{
  "num_hidden_layers": 8,
  "hidden_size": 576,
  "num_attention_heads": 9,
  "num_key_value_heads": 9,
  "head_dim": 64,
  "intermediate_size": 768,
  "vocab_size": 32768,
  "hidden_act": "geglu",
  "norm": "rmsnorm",
  "norm_place": "peri",
  "norm_eps": 1e-06,
  "positions": "rope",
  "rope_theta": 10000.0,
  "rope_fraction": 1.0,
  "qk_norm": false,
  "attn_scale": 0.125,
  "bias": "none",
  "tie_word_embeddings": true,
  "parallel_block": false,
  "extras": ["capped logits"],
  "init": "uniform",
  "init_std_qkv": 0.0519,
  "init_std_o": 0.013,
  "init_std_up": 0.0519,
  "init_std_down": 0.0112,
  "init_out_by_depth": true,
  "optimizer": "muon_variant",
  "learning_rate": 0.00914,
  "lr_mult_qkv": 0.5,
  "lr_mult_o": 0.759,
  "lr_mult_down": 1.5,
  "beta1": 0.9,
  "lr_head": 0.00672,
  "max_grad_norm": 0.5,
  "warmup_steps": 200,
  "schedule": "wsd",
  "decay_fraction": 0.747,
  "decay_shape": "linear",
  "final_lr_fraction": 0.05,
  "batch_tokens": 65536,
  "max_seq_len": 1024,
  "doc_mask": false,
  "train_tokens": 406300000,
  "max_steps": 6200,
  "dataset": "wikipedia_en"
}
Each number is 128 + 32 x the weight over its row's rms, rounded and kept within 0 to 255. Layers, rows and columns count from 0. Numbers have three digits each. The size before them is the row's rms in percent of the matrix's.

# layer 5 attention query, 576x576, rms 0.0358, rows 289-356, columns 96-191
106:139103110131108110154055119147144120106142094093149115197150104171153136083151155146124097108063113061164118117095160126157128130194127128159154093132096179059107183125119142148085114215180121137147179159152122112136097118103077094131117146128156158084128151134179132093098067106081115113
105:133139109078139136109161161145041149161054117151114116126163038066139127145112104138132132128130167138063119108143162127135153105183082131108140126209097144076103134176159133141160128092137127140121167147107152094107157139186136112110150110127117098131131166038132101158138070130133175182
107:093119140113172171134082092116066171114079106100148093156158143095101075171120161102149117132116096109088136106118147137151154149123111077139129160169089123104136087119101099154112127141120091151128139114146099140102065165147158133139079114139086170134099082132161093169094130179146109133
106:072135157142155084125151119109143101129167136165142134102149169137200089091138113093114118081100105071086220125093136150119133205159182138129171113133106209095142107148174128120154123135074160131119119134098081147063126123109147156107184086101098152116111132161075129145127135049090087087
106:178101129157067124173126116157116138160168077128189182167193092108119103106115127166126079105119192162144110175080158095075135123146095097121100070145146085111155094122177193156093037191100121084137197137129141085140126126151126094103158102157068067156076217147128067102090177137140129101
117:134139195167104093130086107129195077199140072177151103112105184139131139106133102111153191113086193094164122087159138128147101109090118140092103116084150111150143105145149081096174149186165075064154088166172128143133134149181123111162145104052090155125159146123147141172090166092102075081
107:148062127114117166107096089141146116161137133166132090124139180157160097088108134098079117126122131113176124021162066146141101121117110072126097070106137160106138132157071194137143116117137184143166129085130109156171138092113103093126102070158137114159107149134139110125127124134107121067
106:162144134123142180083095123112102195141147092105133122106166179144130126117140155082152115115122081148143170098157126137153138128158128115137173164133154121181203092154125151120054140148100146127120125180114150131108097151176135089175157098131088135115125097161133122133116132069166079132
115:125184088156097127172147124159116157110155097125143086134164149113119118109187140099115057111079080117169182113151164147096137152184120083132170133133102177163096158170107104104075085156117164151098118215160118091114096172102114148163131161086114141140151101117088173166121084095095155112
097:124122121130118121141132104116035114123065088092107092134135169113117098125165094143117128102156146133121158117146153114140147145106074112158078109121176123156161148177119104134152164168133069150113160168104152112121175087106145087093123167161141165160141146159092140089099167122178127120
110:189101142107179116175108140099122135110102125093102121146128166110157163149145168154163095157168108110089075111061113140123140104162133153144173179128174165105067095145147179134173121159112151118140149108160132156141085142169119113120121118091142157102094130133073117171143180209145138151
111:207125168121134142155187120068143105088095149075090078077126140127106046091103136132092110130137109138114171154173103142113145151148125055116121168163074111129181077158168154113128128072136117170128121151161131156156202172093143136149117153135095105123095140142144116161063118149119123173
108:170125129186157143119131124132100120169128123174123064120167141108105120073172137132170136042122164157082138121071096131122150153170101120137145100129186158135111107115132162159114105148157118122100118156151066133140121109149141114128133185138149068153137123097125105078140151056168157124
112:086124063118110126074165122145109122145125108167139122105105166154116134102154128154188102109143104111164136084100075100171161170112115140093122193139084127139153133116174114136109048126116113151117106116140117152083074184081125130106133155094113150166134159084128123080173115135126143103
110:111142107147153105161154131104137153121147116059110098113131159091126148153146163112125105064099137155148043107137106152132106091080113089106127128141111088103135107116102130138124111144156120151107179106173166087097092178106135138155067113111131085162144070183179080088144075143097117095
109:073132198156117092183082128125164157154139103156132084166130122074070094113116121163163143092138123142133109098126128118112075107094143118107103152152146044183158105181134184158143183106191168148102184082180081113125131154138131209172140135088111125135077104170072067083126084066115107158
110:127088117074132125139171141158110100131119091151149088105084107126075156125161135173184127106117103069152159151069137152101147098109133148093190130148149098169132097090146184113163080094118151133163140128141108150144099122161129092110086123140110145135148160106124128182114149142130152091
108:176140184154101112128087141116104142162056062082110142148137133166156146087143154147135099169115087100133146063095120139154142174132150106151097130109120131096137070117136076193165130118055107117061165127133148144089090143092173130093111135155174090096156150131156197130161092117142120108
107:165111115153143112151195169131137129104141086099150157117126119125168154103160151116136145138120138130107119148151152133116145127129155186147140106178092073145124141131129078100129174156096138097104124159139143083189128174116138141110156088209106100097143133101167146087157151112093133133
109:125166059118089065154108115143090106131125201122127190078150162187161152179134120111129116180108085152152101077116128153156094155208105133142123140134121174140114128093142163150148097092124133112165135139179165126170090169128141181102124076139146110169147152160132122078139144155108164121
110:126131159102136105101051166155116141082144189196160139105117085091099077039099105127155155148113139065150133192118181118168106163106159133125140033151135053063080167102170179062137162083154149137163085119124167116098132110137177087157159142107167111098108166146131128143140066187112159122
112:114119126148129061156150092135151141155195143128145121113124162155178163153170082135194159117054117104174101112096137098143118132135150133145110117100077105152165129146148101108055161151125133118172101154121095160171075099123104105136139109120100221109130114154105167146049147162155129128
112:148120143096077118134123125165186100124124116156148117104158150134100131137103123160162130151158127094100160123133092090165156173099143136124168110123117154167135135070139137146148128127135093094123092100118115117101066150176103098170114123111106149168057089124104147138088141111148091163
110:122116149138079149166144103181118089156113131112159141119105111148087121144114106196168075108052158111164170126091138121095079095122109151067125111151086098121146113099178132154110191131147127092112115106159126130123100139084126147078173105169103120172146169181144154084089162124162138126
115:123137087148154104114154126087080124161165129111141143164113095156126113107146152160129163095116079131115116112153087139102153091155155097111095106107120097132123123148194210101192163146142188140099208073145112124171106129124162095198126152113158073189161032092059120096088121122107089136
113:143106121079128134097077139140178137125084081098165113059135127133078106129104136152113213134135069175116113173114063128142136141150124100128120143119138165135122169127173142110167085141099144119187120070114197071134072124140108170168075131096144131170164151046138089183104161159118142159
114:147160119109155150159152115049136099135128085156127106146093148110104151087197168119167087134128166089120172092059114115069084099146194126142128107107186138083123128145171094098110094134178106125158161202153136157097189106129076060160123121128136142121177224116140144144101087146052129136
111:141143113156118146152168120188138147142092129127152056090083117153108149134109156134134095121084055088144088150130113103157126115145167100123126124097076076048148125139112084100156201102169098123140172146202173122072122119072123127132153135141161128123198091068151097206114134171076120165
106:139179150159146119126171109160084100123099184098091131118067121148157162167109130181162133118148105091140166084177129129112115107110140137057121133124140104135124133135161164129080101114166097092153184109097142196110119109123095093144180134141086056175075180104067159065176124162080155135
103:144071123085113164064103060100108150171105088172108139097111157143129051086147102157089070115132071136095152138155110057155104155155091129130158076166196149139120162123147097143168120117132197091152125171092153059145125136128063109125104099096136181108100151114126095109138120111126134148
114:072112072132180074138117101103162127104131168093125105055109133180134129192157086138134106166156134143141148081069187139106104096115108143088101125133108132150136205091132178097151171091161116151172126112129114204114155136138121178136100135145152091162101129161046094074098119118145131116
097:080115117126142121186134128133119132132148131070131123148153114123108104125171165119135124110108118063149117092164177132128158166112100102140133142142114127129122183120022109167154118184177142061142129098124140162108162114174090110116063108092083145179129125094120125087134181078176159128
088:115102105101135134078150105115089175133108103141147100190166108145072093177097164120130152151113165149123200097070147158118115112140155054108097133118077143095107129084147173126106139155149118119111178078109097161125162114098154166083106134166103086127099163134157150081077155145103129107
094:106152104087129120100141105146126128175128147135200146159104107189140097137132130112136130102123123123145159078120108169090166136133141108128151115142161164163153096154177150150127130144130103144132169169117119099131091074061149140118157098169102137163109062153098087128141116136142132172
092:145121069188115172103120155110166107110143154147165216131133134169157142132109137125113126151108104161134143110140092165157127096139124132140141172099077206137137110113118069138190057107127075127133132143169080109154140120121125129118140168117131120197130095122109130135124124133161118197
091:169146090079081110069141050113089099099115167105120162165145138165142171156030084111165104133114135218090116165100109119114105145144163146146156113151104128151170122149094085112166137069187148098139123127162155095193115172139193156164158123102112139177170099144170175144179073142138119130
094:083098132108165145106149121162118148099137135177138137092224131169135156081141097080147145121111165114123088136165157115128183153131126142194078112154076077150147102081088107135246080123187118103130145047161092058153096079131137150175161121086121164069143097109127184070160118178128142145
092:104124152142148191075171133138147109106116134121115111112176134125091146141100095124080143096170084118061173187135150110112144105081095161168131087139101093058145137139156108163144190132113130191162091132139133114106129092159080107139132172086149124074142150153141132077160146138133170167
096:078092155155084121114163136148125159086082133164143119110096082172160125168139126129088135116172131155143144090156126117096161131124133143145089124138170104109136185091095142114129161102141218108087174117142059177106141150092160079158081151132136109101200167155164130143159137137125133146
093:150145140106161126108106088094095167129079120154137128088155105143155148179141117132111151124130169149109163119138112151153138174124076122170125108079089039103111150143125143148109082067131021100149104125069115135127148110134080089137129179109161132109151085105126151036082119185097187176
092:144191156108130149135124136132114105114088121137151075169147138187076100208150124141122122114124108090188153138115097136128135127152114192160060128144165096085110070123151114155131101105094109155086117156119100163126085163078099131108101159124110171140099177148126091159173136147145101174
096:130197093152123143078129129206141105112136148085165091101127082140167113139140092137094125097166155144088149132127120155142156137134130118118155122184098122152137157054139110197129111186116068120117120109095155145131112094151099120061161196047112094121080123123130110157134128152201177183
100:077103124233095161186117068096113183127122110147131130110167122119092138163162196148130132081117109107095109130159104165223104110148155124098101147133156079096108093177163166194197131191091131162152204162131169173147114129121108196147139097078121192155138153157091143114137119097089147106
097:123099163160146124213139073078085099143108108094075148144141181175120157106124108164179080163120185134148165134086143188163061091066155131126129173124102143139073113198126132194165167160126076127177138138119095099121152142111119165106212097116157123131100180122155121087109110143135102103
096:064127125156153153117180165105109133125113117168116138101159133114098143107154146130140123125135154089070122106133142123112146064131110112139095125149152134124115145153081083108118134081149158111172125166140082122119135103154209117180151119190104109112124127099133079156163105131118061144
096:099148168144140093142174152185111148108117121158109124069047071176116119141145138091137142147174151118093179098082078157167104116168160208115115141126113041095136112145133140190177108126160126144126154096060067194149123097140094156108114142112110168120145120154172165075152145116094161087
094:136134071154116174180120158138124133128115121113096195164106122142181135131106116145128149142145095104135091172155108069096188118187175086113083173177137164195135106072127125108126085115160116120123109138188153191096167159107114113130121131189132146044103134123078084129106128141149123131
092:138116146170146137153116181213145158093095142098125116140151139164129160166078103157141100174097127079134143121206113102195104153162149110109125091138102074128127108140124129096134110100116189156116148171079168169158111053143145131148175129093140131124141130202120092154119086085134128177
088:116095137085096078130120129044132154222121088129074149199131121135094132112110101163106126145089148177199105101173137119074155113133122125177171165135042066186129129154120142137166097136144070080131202106128143106118118183087133147075159139166125081136113118119099120154073102089158112084
095:125111147114093161151108109068124129137105110137063120117130082098093078084168143138132170121094092120118171114062132164122113140068136159138089143094141147094126161107146105126178145135127144130120152173142132105149135185122118080171103085133154150111107110122205119124155142105098144097
091:112148116159160145133147139112149121079162106104138120176139079085116109143128170121113111163144146064096136148199150137130160109183094123161132124140167098150077116103109111113084098083143136151084109161119126145142153128136128165152044134097079173079094164157084109140135124209111135142
100:116119195127123144123158165126135123118096095119119124086097129152088126153156127118128117083148170139162135130150136143095070107078144127117145091090154077170071150070083120118128129104115121168152120193159086180098094127138123149082207138083171072089127164114145119141178090167086062130
099:127134119130101130128087127072160153097105170132138083132181087170105169143081102151106152108126099184159114117098154123154147121103144110078146119133127135101197128055145147125097136039131082109134114137092187127117129104149107027096132177127112072115197141185169134113099126119159090140
095:090135095087128159125148130137115133149077102117137089083038123110132125023109142047134175133171146117081095136111119107157143084106095138163080105123133122087106108118124133169120165149119117147147146082131061130141155136076134173161140084126167187119125149104128132139101064123124173100
097:129169197069187127099130148125176171090092088138136120048073145140147102145102126133121146175219122144138159170145073188137170170168120170114113112124132164132128127097108103112034151130130186098096085189127141106082153067168128161124147110101130118065117174133104061133142110185157111135
093:082095143217167115164160154174139076147145167069168097172140125144115153131134134160117120094150103168096143114166110118170153152159129112111100151089111130124136099105133078099093151096155180118107083159128145085142110098137125147117130158151094140093114146142116096118161142111118077169
105:148124129127126125158141098131088173115075081075129130144131092176118123033130108135038184072122096110140146161020141096063128154085139108069154063112115182106109093164066129154123140089118171090148122107164117125112110135145128173166167137151173081152110190131083096093132141086192155142
096:100140100132172109142111155095097106091120127146111149222165152166104113151087168124160126078158130117151181121128113081104161184147165075054183136169102144113140141125178159084099151142130153153155113156152178154117169045176147134139164099133104115140174119101106101081158182088119145151
097:140128097119076160086093128095127141177119104134139126138155134097094182143127143141132111133112149154143106145092108102057150145103160153090144092126119144191162132144167140197162118124160094151151093075138200159129083109116098108081109118143183121090144132160109133138146159108125188102
105:107181074179198104099121128113119176077130120096129115148108164150102088150180106090102156165140114067091055083164148139103100152133182165122105152118110097066145071147105125155148161129132133153088112117130116205127170138112041161086173112125163147099069147138138131155166157082126197108
107:119134144126115156150186184179098183174108115128144183120113099139153144090144100133133094119093159150087170123171073065087117140121104119131147101131139133106094135255146121122094126151081133142134145123146112155103131144092114143117068126134100102131122130088140120145167131105148160085
108:151133088139127083184140124158131138154084118130093160179137161095152089135130130171082103082107139146147102133170135141121151166169162100045118128124076107080104120170153188177144114138062074112184179086137146195185066115093099147073117127208139152077155145153128096146197160107126103091
105:147064187146145104111144129104153127170137153193132081132156129148117147127178153133120163133103153113116117135113155011096133108101122094115106055119156088122156114229136165185105117140096117152132098147167122140166143128139154119147132179108097136202121141138091154092139129126116136120
104:077143191169160127111137131160125122112133169142152111124112145100160143158111173115083129128152078099111127094083162160105109149126134122141160135122093174123138179121095107133068173124196112154100095126157123074094196070142125089128108135085129138145146122096084188112106111127153111154
108:093173167123105061185100126089163112151078115099129117063176116101137116129099084134110094150159207157122086101150087128164174183132189154078161147146185153179115140172158096128091151094125172170143064123094156125123134094126126120133161130110114106140117146123131094150133142181135105183
100:150098121160118187112141162087115089088165134122109099130083132085106086083159102109140161185171111059093078139112103131155131154155142111114132102118173140095126113131162099140129158135129094145108132166140111124164155103148160112086171081058142101090089134108099088113153065162173116146
114:169148115117092126133129123150154128159161163160137110142162077184167122133104121137115150090118069164162048194094065151107122164091112132114128101152063130101157058170152147144091154171079090125130134119081119147142120049120113162109132108188084146083124141188143098073136139124066160101
118:161129123140112126102070160064100091067154151071114095146132143082166103107111075133086200054177109072068073158176149126093168085144148144141158097047145149153136142102106101120144178098175163177094142119160143177140116129162119192074099132096115067125137114146083136165173114117163095098